{
  "n_layer": 9,
  "d_model": 192,
  "n_head": 2,
  "n_kv_head": 2,
  "head_dim": 96,
  "d_mlp": 768,
  "vocab_size": 512,
  "activation": "squared_relu",
  "norm": "rmsnorm",
  "norm_place": "pre",
  "norm_eps": 1e-05,
  "positions": "rope",
  "rope_base": 10000.0,
  "rope_fraction": 1.0,
  "qk_norm": true,
  "attn_scale": 0.102,
  "bias": "none",
  "tie_embeddings": "early",
  "parallel_block": false,
  "extras": ["local attention windows", "attention sinks", "short convolutions", "skips across layers", "norms scaled by depth", "capped logits"],
  "init": "uniform",
  "init_std_qkv": 0.0302,
  "init_std_o": 0.00711,
  "init_std_up": 0.0302,
  "init_std_down": 0.00355,
  "optimizer": "muon_variant",
  "lr": 0.0106,
  "beta1": 0.95,
  "weight_decay": 0.019,
  "lr_head": 0.013,
  "grad_clip": 1.0,
  "warmup_steps": 0,
  "schedule": "wsd",
  "decay_fraction": 0.696,
  "decay_shape": "sqrt",
  "final_lr_fraction": 0.0,
  "batch_tokens": [8192, 16384, 24576],
  "seq_len": 1024,
  "doc_mask": true,
  "train_tokens": 97290000,
  "steps": 6414,
  "dataset": "wikipedia_en"
}
Each number is 128 + 32 x the weight over its row's rms, rounded and kept within 0 to 255. Layers, rows and columns count from 0. Numbers have three digits each. The size before them is the row's rms in percent of the matrix's.

# layer 4 MLP up, 768x192, rms 0.236, rows 51-256, columns 32-63
095:145099169171162087124126137108117070096125191116112140155123108134143112117126173149144160127187
101:150148177130168196163119120138110094123095129089081118085129102148119113098213163111133146181133
087:119118118115153084185022125135120150169192197129118122140129127097155108135092127115126123167136
096:118093125110117201097134162127157158190198089193124133079106181115123149138119166059141082177145
102:153180083140099128129124178088139133133089165150138091184155103145149150146189133130157139093144
101:150114157098145188149126111119142132176183169118167112157148084109133154175125116092147144088085
102:073056183119158101094112122105161137162201128061173159131100112097153128156183186123084143099119
103:143126161141115101073170097100125204145143091131120071154121185085117104106110065109114050206104
107:129106137143054142054117144071165106110149133107102206095142123122134100152110097119127128143173
113:121125119132092142167096115069169148198161140069176128135167104126164150121109151116149154134079
091:145135124160125097083135088166128129119107110160107112116076145132140120103158105100133089089134
084:118102106144148058050122079146123119145121120095072162174162097106090166149104108125083153134156
099:147133098085152164183112130051170118148141159109077118154132121150150121112141108073044162125150
107:138143161110099105071117112133131084153111139139147114070157175140113128135134099084086138138144
102:146109139084151126138146096126175166202120121121149181173125123114107118084170083130123138155144
107:137130124101124185135121136064087120193104143160127111184166128139199062115177084094103121115144
092:124100077178145061134073127138094097091104103071100171094153149170076140128091133078140102137146
093:197162113041075156150133133130124180106131073110190107153140173142170146133107086127130144168139
102:095159133114115127196084074199114150075188129132160119162196096175117156147147128112069122104157
098:185110146127159144120085138173133174143113114077115145081148142155090130156102173141108170126105
101:094183135112103147120142139108096106196157135164134109135134174150127153098104149167082136127157
087:124130175147099153143123123104193128146147129144137146178076138155110215153147135124130097116122
075:120094124101075106064108135141137108109084087105124132155161112081144130172063128189116074141147
097:188180051160158148171156114103123129133103106077152150153110132103185103168098160105148115071186
110:125117112179176114153128105122084127080088100139183143102136062130166126122118106111139141178092
094:163166146161116125144109128139112118146106154094160142140097137160124080110083102090116066139162
101:078169116117152142134101116113178100145091096141112105133064082139142152117168131151077106115088
087:115127068129153112168125124141113122174205112131092158139153145181129116213133093121126093167098
098:146141176110126099112126133127067095097115100086109115097139111076125098106179144088102121054115
109:171166098138111099071062046101073093106123147145155076130135167150089061126139140100152100108126
100:154130063173133166181109164157158117117190110115148085155168131175144172097155157134096050128146
120:142133136199076121150126159098142116150107108177162103172117118130118121182124128102119137132071
085:119161125120165109178111127139171144102197159182131116121117134168133151086165106166093157092129
093:097113092124066108123154131113125087173160130117097066130154110099078139066158115110114168151137
099:169133140114140162191072143131164104150206150102156122115113159139131067113164114098079091118126
095:180121091144183123135121135117136159101176188151149108159111137132156103122126090107140032110158
114:189134206116144108113180088076091172129083060115179142097134088120146104156132160106176161133159
105:149113115082100093095128141168160123063172181083121110114170054116060133162138172145095134142132
100:152126105129132103115143074173164166086149163104126181145114087163134122137203158082125105185107
084:115110145181167071069130054088142132117178077120140106107138093124176102129141140187127095110142
109:101103157163067131132131152122166140087160165103179129109127143162156118132104134103179151143101
101:161149116172090173164143116109109111121110143135128142154089098130093156086073099109086098085112
101:138124150132151112171127150172123132149147149111132081143163133158121166149141145153087119128156
105:074121119078160182118152109120083050125143188149113152056146063184148101143136035143122145115170
103:161129111136129113113141118084110171124147093105122142199100121076077128120188195166148100114182
103:157075066126105143133164187179153130092143131115139115111142130144102093138240149142180146109148
099:156082134086118146078117084080101011170160118133119050135151143120088081182106152111136150079187
098:106140163125146108069156169120124140156134103106156122109174113170168133125175129169167142145144
091:132100120118124104138157075127169089097083140161172118097099099129164081104098136078112120104118
088:160135158133096171132076140076144093136156130112159126203161146149119161081176146168111119184091
092:124044116140109127195153135144118125087118136062098145168166148183157128106107104134124169098086
092:084070149084086121097099118132067127109126127113111146128099142147102150175155126161116143152133
108:147076116099120175173092140147111148104124083094150124165095135186179144138140156124164137227130
105:105105130137146127130108182174072122046125110131150186093110036159129102117088137108140103150148
097:104106206172131164151151157141132078149084106132114165174150122136137136121135149162093128172131
098:154123094142096171093187121178169130117100161138141123120087133159122169081088122115056097137128
091:114071120076132140157113167032114119094161109139121127124133186104173110100189144080120131140169
109:126140141159131107115153165095070139130074111091146125118153151114132099125105128136176110166190
086:131072160134151109129134114169102117114185166195127164128085139170149169098148139172113156140159
102:114059209177128111106072110201129117111165171100163104131153127164142162109164144146085113144088
100:158119148088148154171145175150142158155133126172163118085153082149141136121157109136095131143136
107:139095134128133118138132147070133100142140122107148105157115087126117179094172115149173155108096
092:191102099104122164031163105157138122145099118088129091114119147177136150127085155109116114158125
094:148123130166154174116144121163107085096131091154144106149175121173197125139091146100173057234171
088:146149109128093084153101188135124120203084083098136150155190124179152101133086131096134079114046
101:110147176124120141135107125148109160109110103173145164059163128147156095118156129130164133149100
098:147161133097120158165171152122141170057135086125154129186115114142129146128096098178174141121125
094:134150109120187108147114096108150115125122050123140095092150196140132115140095151184159116111152
103:126100124072155167123139148144127139069188099135125113147163159131145124116153160126145132161087
104:198114137156111115148132139122120145112097146124147111120098114177120119115203163130155180138121
107:126085148146137087138110054065120142171112116111133128142163103094133147165138167134073148120142
089:109136104123120096148110138131166152121130093098148137132112144126111193145073123133067124148139
097:141154139161117224056108109086122162146155066123079162146133116147178178200100068169137113155165
106:164161127146156110118156105114128082143143199161182164046099139168134086155223121063131113048128
104:125166133117145133151093073116168143125145114082142054143123159137127163141067131119106072136069
099:141104117100202163095127129156140132106162084141111132114165102162139080104123116090111092141124
099:137117173137095081144155121156129133090149090146118174090147099173151140117127068077048130138125
105:144107149142098115171113084095130156142161201165143117133093141136051091117064132194079101114172
084:139145136162133093074119165129137115112115148160174170094111132147183140182106108128116179179129
087:110157150119058128162088131132136142111115087140115095194189166188188136110104101065091113120166
096:142125129146155174060183138129129063144154108087130188106127084078097143096154111117156091100136
103:062135069155204172140135139135115109104161092061137117168133122162134150132147162146203121113166
109:124136122129161119129176124119174158100151119152137120128133051092112078140135135166129129195106
098:116083132171106129131096139159158094063155074092132138163143045167152111183113128151173154176149
099:098083199126069138100091144113155082120129087165158104122169095153100119158149124085129143140119
090:109149119156185107109127171157160129135117154110090088077136134114150120136142145097118086073115
089:112097109110117155176096184102137186137097096080158185042109110038146084123091078128140033122112
098:173108043084112129149136169134157126115085118109150148133110099062113080138154111107157109141092
101:129069115138124104107121099073102131136110129138212122093129199119127123124116148107158158102147
096:095127089132087128133104148074119083166135089060113079140131048045134112115131115151103113152128
098:089085107099112118110082166141127152120112098079138165121106160145142215115131148135138142204175
111:190068125193173138141089114120134107141121082150164117094174114097087160068125157083145110099110
101:145089115094097142082141164121118133149102152182191108145116100177168164156130155118095120112182
114:148156154123079150149147059146111106106102145190151095182159058187120130140180126155105151135111
093:118146100135133074069132126151214131079158139195134130084108123159120106115167083165115112109133
104:127131105052116110126145148115099132176125151091108118147134184124169124149157111118081037095114
092:119104100116106139124149146046156128162213039106117145149168115117166113147122100100189128094135
108:124175067101091141121133099146050116118143079170110089089131061139104147151103089110146112132095
094:198139133045141095124103130138103124107178140032115121143143171129145134103130101103151142098122
108:121092138115100169089149179098192103164158136150121122129175102142135120079098119089127161190119
116:108180140167102097149125166130159150184135144153135117159119138138196183098144145115101111107110
098:163095141123175127081016100117131136118155099133163060133168138125110041100162210143077159141112
099:120144152113108169142097090098157133137127113082132083134146105072098086194096124069052112098128
104:205082167093124129087120163078110085162149146113153185119178104127099161107168081035152130122165
103:126094139104201131144116106091117178122143098155158130108084074149135167103097180149075088120126
092:114105130150158191089108048124119091166160144130118153102131127132132101152118128114156108173115
107:173134136099116072120108072154146098137140128100127129125124132115139092113111068075106067123095
080:112128126146081173151144156146117155208131105154138129096147088109123133108189129087105152143116
096:102127124113160124154159125136132141166166111081088178080174140219166105106102120105097108089200
097:161124119171117138084126145114159153111109157102112095106102163074044146117110125098140138130140
099:105102118117183139155154082157144050148190137083144080139113119189127159188090091130115176081156
105:134120199145110174118101097095131119107082038150154149094153157152116161132097080102163173095139
103:176167094124120105141115143180141172126103124080149147158064143139097161106157071122141147101115
110:071157129141070149149142114146131158180157107118131119140106091148087127164132147070108123124073
077:135156052129127095116081151146120173174166084149152202152090149094071095133105099105132150157153
093:117161085045146201121161119091118105079155105147171150154115106148098178099097097136140091165148
097:147170165174159205130184136128146099110060128113156121107153115131164182130155132104068126176159
117:111076141112079130117173099140135043164119097064138163127154103124167086187163133157137139122117
104:197118085111147153080098132106146175124177135129138135136141093161092114154080173105072154090164
098:177105113133139111174065096133049065132140142135161124050096130196185173151115149118111090101063
090:165091132108169118105088176158108099134096142137136084124112137128156121141172181111086142184114
107:149142166201074169111113102146064122100140133126138100104142177152110070131119140116143080133084
105:132137151097171104155115162091120179140136077135121148128173064144182140179125112200071160176168
097:158139196147106124065121151130144120131167168093081123098151127070083082178148131076132158066109
102:172124083120155122184101116133143124106101133091098134159098123125099202155160124142137099171131
110:148155149152113105071123168063171136087139115069126155149132134130092136133087151045126138106142
095:160144149134093097072128129138098124121109127096081087125097070150141123116111168147119078097162
094:147163150110107068151127142105102155095182115133174185106132079088079148151110125085113121182205
097:135118157072110116157079082147103099100178140145145116117190104106059149120114074151129202159127
096:159154147132160131120103146140124155147111131103089093143144115066137118146117091094133144148180
104:151047082114147129074174142089130138120112115140078161120181171155125059088088120115146092086118
110:120120091118139189170143178124167159107134123089124115142165092140121182170195194116115150166125
088:166110119106049112157159139129152185101140120105089080144165112096087110126110093092164128203163
113:181143146081169104072143154144167131120096121107139167138179201140153208133087141113180052120096
101:174123077162163106115148127133114110122145099164110137147138125150057170121167107145123189133115
097:117132197174114071103092131115099162080175100130124101165088111128160108165176066115188163134152
093:174086131135112137111077152133140126147111177114175124170234126127101192175147104129100153043145
089:136097103100123134198065145093135139117118110116135138081124141111161103090146180188119094177108
081:147182066107081173155095132122167114136193133135100175070158093090110058145125156105114206135126
082:149152131163130107112184102158131138133188179148184180108150077138153146147191135163147091104110
092:156085137168142052134140109202132129094181184174135149087043102141105119124165186138173108089131
095:206112051095128187116162106097145116151220106152150149148165109135155113162121132096105075117160
088:087111123082097085163154197087132104147115106097094166140151138118124064099133154188110131126151
094:142086114131100137172050130114158124089124122169184154063126120100115179178138116098174110096139
094:130148157113184098147116142107183169085120155094196097138191135150153151123163153097110117208125
110:206118137146113100147132123193141118156091108111169078107141131121132080118122125148095111126116
102:106125132162169168100139167045134120189129127113133112110108057128143113139132133143155161161104
090:139072119106152138124158126127053139082135109074074145139115103128130143111153163119142128146060
095:094154125109122065138123105130145162115173103183187149131169018160150160098158139153113178146151
108:139144081160101139127112144145090127140161102122141098170191117132129115138179124116168062215137
105:154113137114099095106100172149154061133155134124161124183123070106146118096115121092110084151175
082:146090080123042100097119111122093123146107157079135132166174148131133114135142168159104089132103
096:133142177036036171151112164114077107148155128117116171148173089132116068065092140116087145138124
102:197180128130089191172142110130123104109113109192081169138146122197131126085135077122095150120086
096:160096134163169138130089119144131116038111097145099112156113141139144111056190196114154091131136
097:134146135128165103113059105165078139114149154126157177160091121182137137174192172107137129065142
105:182102215086095064102111123141104061059124082128016164126157107143148139179135128196122122102129
088:122044150169174085096109160087147133074130148135172127135149176174141112137094143145139095146143
108:109152000152138114152101115136084159080136134131126132108190131139134171159071140132159110131097
109:156147155121130099127140118121150118120124079119207126141135108087153095117174064109071139103103
088:157153091104091135111170129127149060119085136009177196115138142137171163108164131103121176155191
104:159064118083146168135087114114122161150116122181123130196109121161096135159158099124162091121139
093:140094068135122128111138132127159148148030093145100089090142148111098136119140118129123185135160
108:122097145141131122153124090104117107157115095075139091112154086110119104148118136132120112064087
116:139113134077156119081114145183154178077122134124164137129090100083152118142134196123084118134132
095:155170167159174114100101143110133154185157170108141092185124190125111210176132122155137149126117
100:115119135163096100139103119135107063099111082178152107120131117128145161154168132072167117101132
081:144121120206179096184117134165116127110158139132116112145153135114135129142159061094132138071163
110:113155156087169119092115129121118134124145148126122159157094091115142115111169140089096145107157
103:130143139096141165169125107133144165114079091061102164120136094169169213138124176130163170177168
110:130119196188113114096167096133099100127162098190193109151141164149134124110148124101145204110122
109:089173153148155173173184195146134170101191126101110123125106145145161126060123130110127108141085
111:134123112110115119123102113117118141136161143107098112138163186096179177157110121156137124195128
110:137157162100157100163059140090109086155166128107172116126129085128134138150115118153106174150165
093:154101168116097151110139129090122142109123204117115110162138083153190158110136152112123148176131
098:178103132147216181092103153099174141142078192108120137099110149107058144118150137100109099089146
108:133112144138153082128097093110164116121092127119138112130139105080045175083104069120143085104186
091:148093118117107128111139137141172178153117105129126132118138084135146126188102146116171071091114
099:135187134108139129100147117148197108115137168147117147119154131140122060136170090124145138104095
090:091129137095122133198068117087143120168147117098143180148081154102102103098123108141118160131066
105:117142203103151205129122141112099156071094128144080140185085140133152121142109179146164064159167
099:093093146088137144136150134127165188111127069093112126122139128161147079117150154137135103091123
093:123100163170090140149088082128114115126090124076183122099135124126153151144112206127098094158100
104:101087130103152153127116131085116120161154149140103122098118137116169096198126118124116100160150
099:192149119116097189116116152080172124132117162121120034168149111133140126184109160102145147110171
099:180147021168183138165094085164113097137136133177154134147109080157159149134148125145196119126089
108:097068143143121112102151206098193098069138102091156148145142132147112062131132116147135140133103
106:098105150086151118122141117150123124118169106125135130158112139173120114122111125067163100144118
107:143124135182132147107130105118108121144144179104138123168142148126138126094112097182139088136119
093:138142073128167103114134168098154095080083154090093096151132116146129137174147095157149105138129
097:156147100159074130127092052183124131153102144089141096123107125130109108146149166173107188147202
100:138106095091127125128152187189109130124126131147136143127121043165106138149125064136161164153088
091:125096097123133064138135056152185093159097110137140125050154114160082105124177118089084102134105
099:159052161146134142096102129134117179086082114115182174120116086167106165144116136122096147045118
107:150185128148112133124141109073141132149151089069100162163113138134126120142133172150135133174162
110:123141151128133128189097115122149155131151132130119134167141143168099118142054149111106083151142
109:212219161114190165111088161130135068078123077152170213086160131126109140123144088144141124140139
092:106195128041101115146084098086164113154170104165206082122128137076114150120143116123125089132154
097:134112133158117176145183097140165094093214122158184138157127129135137095143115167066115098161128
095:155195130134131172147195080142146098143114156218107194085198177083128160113136062171117124159154
096:154131115141094172172099135153155118087176110131109117158179102149036165084148122161117104139146
089:130168100132119093085171080133165130132171132078061070189161085125130110187148103156101133174098
104:124092144094126114164120034120135143094144098111134147103139111105142125182075121143155125152121
093:157121130131171153191059083155141154138099187167137152196129113208137145110155149174037130082100
106:151166130103137117143125115134128171047081062126133203094106130175091103113083130158140119087118
098:153109123096112098109145132132197084138111202101072084118156139148156131093117156106056158119129
# layer 4 MLP down (transposed), 768x192, rms 0.112, rows 51-255, columns 32-63
103:119113145112152110094167101128123232062156063106128142086155128125144071116136073170150117142141
105:142112186104093126110133137130136136088171139135182106112109172085089130110142133145107126189122
115:094099143097113164097143087214142118153069085104106131143151157162075162090110127100085175161131
107:118106073106125159103146154123126125160128106165120113095125094092136097164075152112206162177170
092:129090096100115118140130125116159187166104140095098148145143098174072135090165145163136146106108
122:117083115141138119153155147161117133115104145137167086104077104104087150055116133085125177134112
088:108089152164216063150127176170085145136197113091159080090088194139121153114073098066147087098134
088:130132136146095123139175126164112155095156167064138054126214113122146142141140127128206144175126
123:096138088138109162169085139170123137098141071159073111112128173146088129097161175099167118145097
111:130081122108126200145098151100149138123090141157219149113141123077172118109114106150112073124154
102:132116130112152122133195120071135153120137083125148133123187079089123154157105157124153093159145
093:141119131133118136120097121166142128080105104153078152147102172121081051176135191131092116066126
104:129153116160051110179126100145132121120160082141119091101229129170146156151079061112219163163148
096:102153136208153132150106127155118153157091171097131122084133106068103130098124105167137125156102
108:096097101096144127146096105117148134140159121117138143131163146125151143062129136114097127146131
093:128108098074146112102086166119101126105092140160091112132126056155187135132170080084125111105146
121:118130119150124087128117111081105152122163145140153177072157194121174154067160049107087115064167
094:116105086108151078095125143154122131073176105118192175105157129103170106138103128142096136110131
106:137124181085132083142108089150153087155140174102227091076084142142105103158120093071079145134117
104:170109115144177144154182198091182122095142096116138090123112095163155122114131149142163200054071
095:134179135136170151169188145154112113138166138112152131129136083135115115176153121132172125182130
110:152105128140212156166185138141192099136153103137105168125118135190167097099164126106167164175185
129:101109121139040134126125145164093163218088105100098131098094130098119101124091103216158110129154
099:130076122190116165147103154086104190114085157144107163055103126139112091058128124147131118172074
109:117094059129152118112136113145117125107137206186129115135119154112114141153125146167174151086094
112:084130088116127152117170175121119096106093126123102149098150131151132133083190097095120151104131
102:080073138147114086100141152120154179139112141184125079157075122141123087163155180121117099114087
085:129108145116134146096127131077135139130116123142158123099039101061119164103080136117163058054148
110:147137171155118146114142156115060147143111141095099164124144173093115158107161108111105075120141
095:109149123171092103120138068164092170128119137148088106133172173168149083123125115109108141178157
091:165166115120077113162097114111101095153121153125171109128131156106151159140110138174142099136161
100:153125072125100171099106157156113107108148129119136109143118090095137144173121171094145172195111
109:115107116080155137134100149161074083139146102145088116143103088129140125110099094131152087156182
109:110101127111150155156090126144140086074122117129115144106089094120157173085149116182141175120154
089:135085167095126108116181135164120129228164118114110114142123091148126160161171139212167180062130
098:200122133139121102160080188134105146081128168184151159128180130162083153076123141179100176126163
086:140168112118078113157127128160160131060082156092104100097188165176200132124071124133144169174134
095:139119103151143129110130148095123156066151147110146146149146124091106122171129111124118162121092
096:155106135105113102165161107166161106122142132095154085119136105133157164135114144147114117208025
099:124104120170167122036103179112128137103121071112119151101128091158129179169191138179095139144135
101:101141173066164106127141156135181105127156087060131173121137123179091120111106121132170140100140
095:082085132110137122080100201182133153141170162118152104134143123160138236102156165139109105142056
090:096107151126165131057124132114163096114115109151193070213142152184119136129128112158130116148090
085:097085049151117113151199109173155169108102152137144104137183162133129098147060146127126140178175
102:176143140165133142183095128150103082145095150194090076142054110059134214123177122125186114107111
093:182118127134179043054117084114117099131148104172170151113045099113095136132121096121172153121087
098:123128158102081085111099214102177118135126047128127081103219164113092177151085081091112109145211
100:106173171150164137130145179156128157142103169136138080155158116207117117078145107193149135153131
095:127148125152168090131065050108187111103109155118092122126151085158190091059115145154127104160118
092:141106169077111139132113121156134115136085144153113126105063104106177110148122160120116121105094
096:070137166123136132105163162098080131127129121153105142156089131142172160100140151139152098122138
120:065164154144104217065147122067132148113212145109137105147106180181130065107185102106159089109130
081:165113174163147065168116164128119121124148175121095162209089145077137152090107117126132136119113
096:132138182145101120127101102065052140155191149100141163126122093121069117147072176076099191149167
117:102096166066200110143114130078152166132131134068130109163103105058121084145104192138155106182072
100:176150057119115154080183156154089107216133128159144155195110101107119127140067104142149133087125
091:128142188115088162142062125130140224147097152160110105119102180063099092101145142107149143174073
091:181155136105132061133162168187056119127181107132149157130160077123118153141132150123140046120131
091:113114137123180119134131128137115107168075078169157104108103132119123128105118152165135162076132
107:123197145146119150133112151099138098141130041141097098159123103079176135082161125137089153117137
107:143125099118108102134179105129118119072098131157059135154132084133182142105165075099100168086053
104:181142081067105129106070127140126135150102132101170077116135142189140205111129146112104107117112
108:154128121120122154095097136093154106141143068110060111138070096108155120109111103133194176123103
107:130124170124139094163127099118154140130070171105083135142091099140153138100135119161069175132087
088:159136122138113179087094184148158132153159176153142123189177177129092088169099140132103166140106
102:107125107164141125122144110109114139179134090111124109107157164106120139128158120175085111181154
131:122125142089153060092144119117112067145085086136080104107090153146157088094134143094136156132142
114:165106169131172137094088135089121078139128152089114116165116121176118114124130131147114150127114
109:101115119139130091076190089149177136117144144212158099152176112127125125066112206134112162130120
107:124138095148104138126124096157098098105122156174141110115105164169067179126167118119135162084191
085:068033189178132159098125149108039111098151123151099134076157187154143162136170110158144135185199
103:164108059147145117190128210099128149111134126167122121164126111133149081100162157099114128120122
105:209114175144167095161122102089112092105128119125117107072138181117115142129109139119111160111152
104:150046109079159157098104122087160153147127076178115171103079218111197116106172074108170090145116
112:106114111123154146125142070153107115139127088115131109142128135144179145141106100088129121159089
110:203145129156149129148103104184182070154110131079111116141110113086160112087120140135162088133110
074:085189197140115176113133126101132135053136168141111151131153184106110139093143063144120208099145
107:164147125189103088193162106158108095117165127101129139111092191129206102132179142130103131120150
121:044098129125107135165111215157086126128182155143100212156152142086140103165115071087057093120126
092:124126089164140127116124134104122105111151138083128177172157160138131081125146131100136128113119
100:113098140136127125100139119142173074095132022123100189143120176092133118126190116159160134125120
077:137129099144160136154094216093122125133134108176143106099166111121094073103110087190153099129152
103:146158107121169169144089140144232195113135164057131114133125123114140198127121091164170071151145
095:108124168220140132158112189133164144123061140116134081161159154155105129163153118146097106111153
093:118195148093118150085117154133110135128105148116132092144146189119149152134181145061134118189076
089:178126126126147212123160142193080133094058119185119127128140143165120158146084120121111151101108
098:195150172121096142092123130155087094127115085132131091171150137094166147132157089180163152135112
091:124136146099159171130062152193080055120167102109139080141127069156130135114121132080157179076061
081:104114155071112129113116119070113130183097150112164110117126163114123186128073121142130156110171
088:096094146067151095110067173127077114153107150124143101106109158118133138112156128195143157108169
110:123116174162121107154103089091101138179104097121081174148135119107112170114147128101119168134099
089:123100115097088079162143114176148067149102112187100134117190131092114110177086118128154162163131
108:132180097131159152107125140138122136125130153133123096142116133128124125119168121067102139137165
091:111124070110148088166124167135150142128185171206113102144163122137151125186080123088124143146133
096:108036128125180151097086175169140133162154144105156076129089183101117149106087132113120097123163
080:125140176161133106113123218143128125134138117166085126105095185096114127129173132057126087191060
085:108126143060123182128093106090082150155104168128118151147121183126144068116100081048152144182113
094:157059075140142159132090134115157139108107117144083149158115135111153152126167085119123131108171
098:099123178150121177130125084107111197131143165197117106093094144125100137107162148096132126148145
082:101152143080108142163104159143167102165114084087118132129175089145139068111154098134132147105092
105:141112112109068117156120156102107133070172114137092082094136148114115190148135086085171175157091
098:115148099163088099071162094133145185162121119053159139124124107143111188109188171212184134106121
089:111110139164170157162077112156147173094153147119120123126144106079097117136104151151148127106114
093:139098122087109106107125105098090118079207142095156108118156156122078140081176112096122179116102
115:098098175137131129128096135102098188132226137104126175125167072133086154128124154129094153103133
101:147103138119115157109101119122142124166101185131095140108170170141105171110080163130152108152163
100:162135096119128134126169115167176111148122142107145106074130149080074175089139136103119138124098
097:122071153117140087127147120093136122189117150153176112086088102121139150155102063115117110098104
091:136121158097164120122092164104112165134109084090134137096152167183114099167053088131116139107104
098:117138122041168141145190128167184117169104167135119098185110117101094135088143087178169110125132
094:154117129116139135089075082138144137129135119138160142058143092099136130149118100138110112093106
109:181127114182108150113084140200173142111095076160105136129146137077177181123096140117130172123134
109:087147105073087178121142136139171094176131146113164131103166083144100168121139103110148160111145
094:113116086176132108137139110130126128091072125165131130096124142161105119133136080122103170141105
094:121154168142090154189102141132157176080090140134145077155096114120130157129136149163124076161151
081:142098115108157146130170111183122112152142114130109141147132082092117091121142113145096122137145
109:104137111131116077137145065187131121142175119093089106114145075104151155065186141092141101159088
100:092103121155063143116224064175074128155152099126119095132176135202110108150104089158087194207108
096:121082110112165121147124093060170125098034122099115130100144147131092105111193162175186133089089
118:104148088134133091170097112119183158133121138170151093174171127104121110153155117142157075157188
108:081164097170096098127136106111087118101148143110020121108163163150133113105078089069132165117143
089:091145136114143159202124111163150171148093073148157114076171162169130159090138134115108187177167
090:109099123139145182088080135141146169101111105136105122110167106150235070075165086101085143138139
104:126130184129134104142139160130120145164138121132167114139110109121109109087121163145155158096121
104:114159104133140088148120142154141132117154184113117149101113189152125078146141167184134139181096
084:193067149135134134180169146146122121078133150115067136133178148205126144126151117144138138159147
095:140149121134104146151142170129136048157103152139105090097207161127118117174034111177128158134154
100:152101186105048125118162188150134129123170141124099143154144128120120130071135128098128189122099
104:160196106140138166133176126106102130132130159167106166121099126127114066127189139078074098082098
111:155049125141096135102092100167140154143105124193133108154059187111152164158182121120161113113190
100:096138099164149136115109085109056153144076061154138197117173162096179122130131119115148103098097
106:116159160173110123111138128184113127113114089121122104140128142106144131101095176112114175167164
112:101161106162137149101129149140170137118113165124160141143155153056068128112108162129106140176134
095:147072099032134098101133140110119116185140153108167100080205134168181136110122067140096140055138
099:155096153102110097150103153189150105129188122177161143127131090122082114076097157131165098124106
099:123126074112144138158123129171116114136115089082125108150107051143097124148147144127126166089142
103:099097148116102056160154132196143136109102142156094132143121070123164080128154095165140128177110
097:178120111158098121208120158110136100104099097153097203171091091066107097133103195096082098164154
099:160146079137125103097161145070122116116106033136109146174154155075132142143135131082119032079123
086:134203169086165135130106110156107107129151108171129157114127170096105141109158132155060106112101
092:080096097054144116098180084108161112132133125168132119185087102095112068139138152158108102134117
100:128123128113075143130135142125188137160112052128172124101083144124167103092110091143084098107138
095:160146118070101160099079188168150080108126150154169188145157146138166110072141083138106118146147
097:112181154161146176053132133085133103098116130140106123133128165135115210098152070122133129118079
102:121061101100182179088113144133231084125146119197090140173144094143123075128115145132116121110178
091:171141136090079085141079108162165137102137089152108131114158170150115144125174135120131175139171
105:103110042172144152088152117109159173151096149096076163138209120113124132145126108041091070131139
127:099128156123180131145128085117106096151131071131089090170131135120193121105108178202169192148109
101:098126105150053125138142124101081118147157164106124086183165147121132151084157118125154061094146
110:123156112175089170126097163138099173107171126081152123115112135164112076095103152092126147141090
092:119127128102170150082122092072117132124144109162121157122117125115161148111063143114112155125122
109:114143119167142130105094173151076119128141132174121117094198176099060142113089104160141133201130
084:185164154148137100100098128155085065082130130115102159116130102118119119100156115088056202129207
089:129088120141103093108085152152070071143143133131090122166147182126128103093124171123105139152144
102:195158139109081126084103138108092102138104105169125130098134127141114119130099128157133118148151
102:149199112166152140186109071158105137125124115200116175082121182138121057094102173175137178165172
093:066174169131155194116108186091125101159060149118113132104148140109144207193095140098149140158158
111:175109124125153087154114089119112132185095131121171157148113135155145149138154130143139134115168
099:098096131176129106151152141121110112139154084073090098138196146124160107135118122172103154169125
106:108136101120152098138147162077185106103179114090132080105102126144128083134064094128123144162137
096:136107173107123142150113102126115163104092143118172104075134208079147160069137085137109065087136
100:139102108114168162118176138103094153168104134149160130110107119090116115093154094125135143155128
095:139158132125128094131153144117148184163139122101117026119102140153146123137078108080102125152148
105:125141152159116112082132123154162161137134103113123131115126160126139160109071088153209157139113
107:125133099162111121121097167125175121116128156120116147152140123125158193140144103114100189176124
117:113133154124146144083110116104086163128124162140091063154134157095187121126100140198082125125121
094:109119089133171160134114139179190107103081103130126119115129159149167116093115124110142141132152
101:115140171137155077099157137103167122120124164134084078121117158129129123142133125108128122168114
097:100145140124076096129105082121114117136111118110107096144124130158148184117161077065108195127194
086:174062053145172150128123139123112148121173128124103100102145121136098126078114175115167198130113
101:104152093096108166182162132154152110104093118112086150117160121156121159076111125136087154120124
093:178081188138135174162114171127170161128189097168069149114077197146197127117133090095124150115160
084:148045136124196101130129175152125140079105116187144096187145089108184114135123137150078111143165
098:160134137160165120125129129087142106123147089093152087049155112155129147142173165131156106108104
123:124191094121136160138147149128154068113179119128126130094122141074101111208100090060116102149110
100:134176134078099113082127135102120106131148149150103135161108143107089110072156112099133109161067
116:119123103087113119135094117122155047143176106147110127157136151107090175128055123167133096141169
100:105124125110175166104181143107076120191149133153044114062161167142116138071175137097121173102171
094:101118086146152189134100076124151128118176139079136080160103144147142144119161139148101163091128
085:119120152114063166116100129141151085135160178137149108086172136136167097096088147172130157133098
113:128119188210168119134120163133140172140100134080138120148084042157122142099125140153096135142135
109:106111107146140131113186154130074138154123124181119134156052091140152137164111137111139171101197
110:117151148166124127155135168104147082144134119111110078093166143101061137090088151093128157120180
114:113143152138066163191178104056142177094136140193111229128159111147128135146120165127102126109119
088:140096139161134181103141142158158128110053204182138082111129108147102137105095141127126156105132
105:115169103153150164181108172119161127121068181168119228145094155144155168146184075159129184094126
096:080096118116189058197121163172088108124114190078135127164185156159136129134107161131106183154105
087:088113175130122081145108155178125140109093118125132152073184144118059121132146183077141133117109
118:132138119171143102075200127126149133114060130119134140111136151097129133149096145097092134191085
102:120181129121150145090126144070179095138153146162140118149135054153116081106133099099112173136132
104:190087153113141115125120120136131141122065116127136097128143144104101148141125129112124116149173
107:120130139073101143123143140097113148120130146074188120109097070149157144211099082128133169155120
132:109159151133185115104110096034158150125154128115121127139088038137134135183171122077095137127118
075:070153178118103121152147120217082111146141153104098156072116063175185158102135152186219148136143
096:141052088110078123178171114126110123095076133160087168077187150170092128087125196117124169095103
101:093112045119121129144185105130221125202093128129139119129123149108147135154080103113122103185118
095:103086172140150056169109136152149075120085142131112155106138196142118190123141108193087193127113
094:110153102163142182111112163136134102091138135074116116116137130140173183125113120095106107165118
105:115153102115130111137109165074157146098124115131117058129126124088167155162116134141142116115104
090:112088189134181087073155127135132148151098150120105190176146132142083160102113102182120128087178
104:109199100124148129127150136116144178089143132190171099102174160121149127114151094184052092140157
108:150163185109134145135082127107150125106116192133185126166128123100070136115136153157114111106107
089:158116139113160102088152066159121078107104153149101097079168124083172122142126106127103145122143
092:155146101153101131150189155133166087140129129127092125135144075133118156074120141063126149056092
111:130149126129162121120109163152119178147150116118074184198168111144165170100180127142175186132079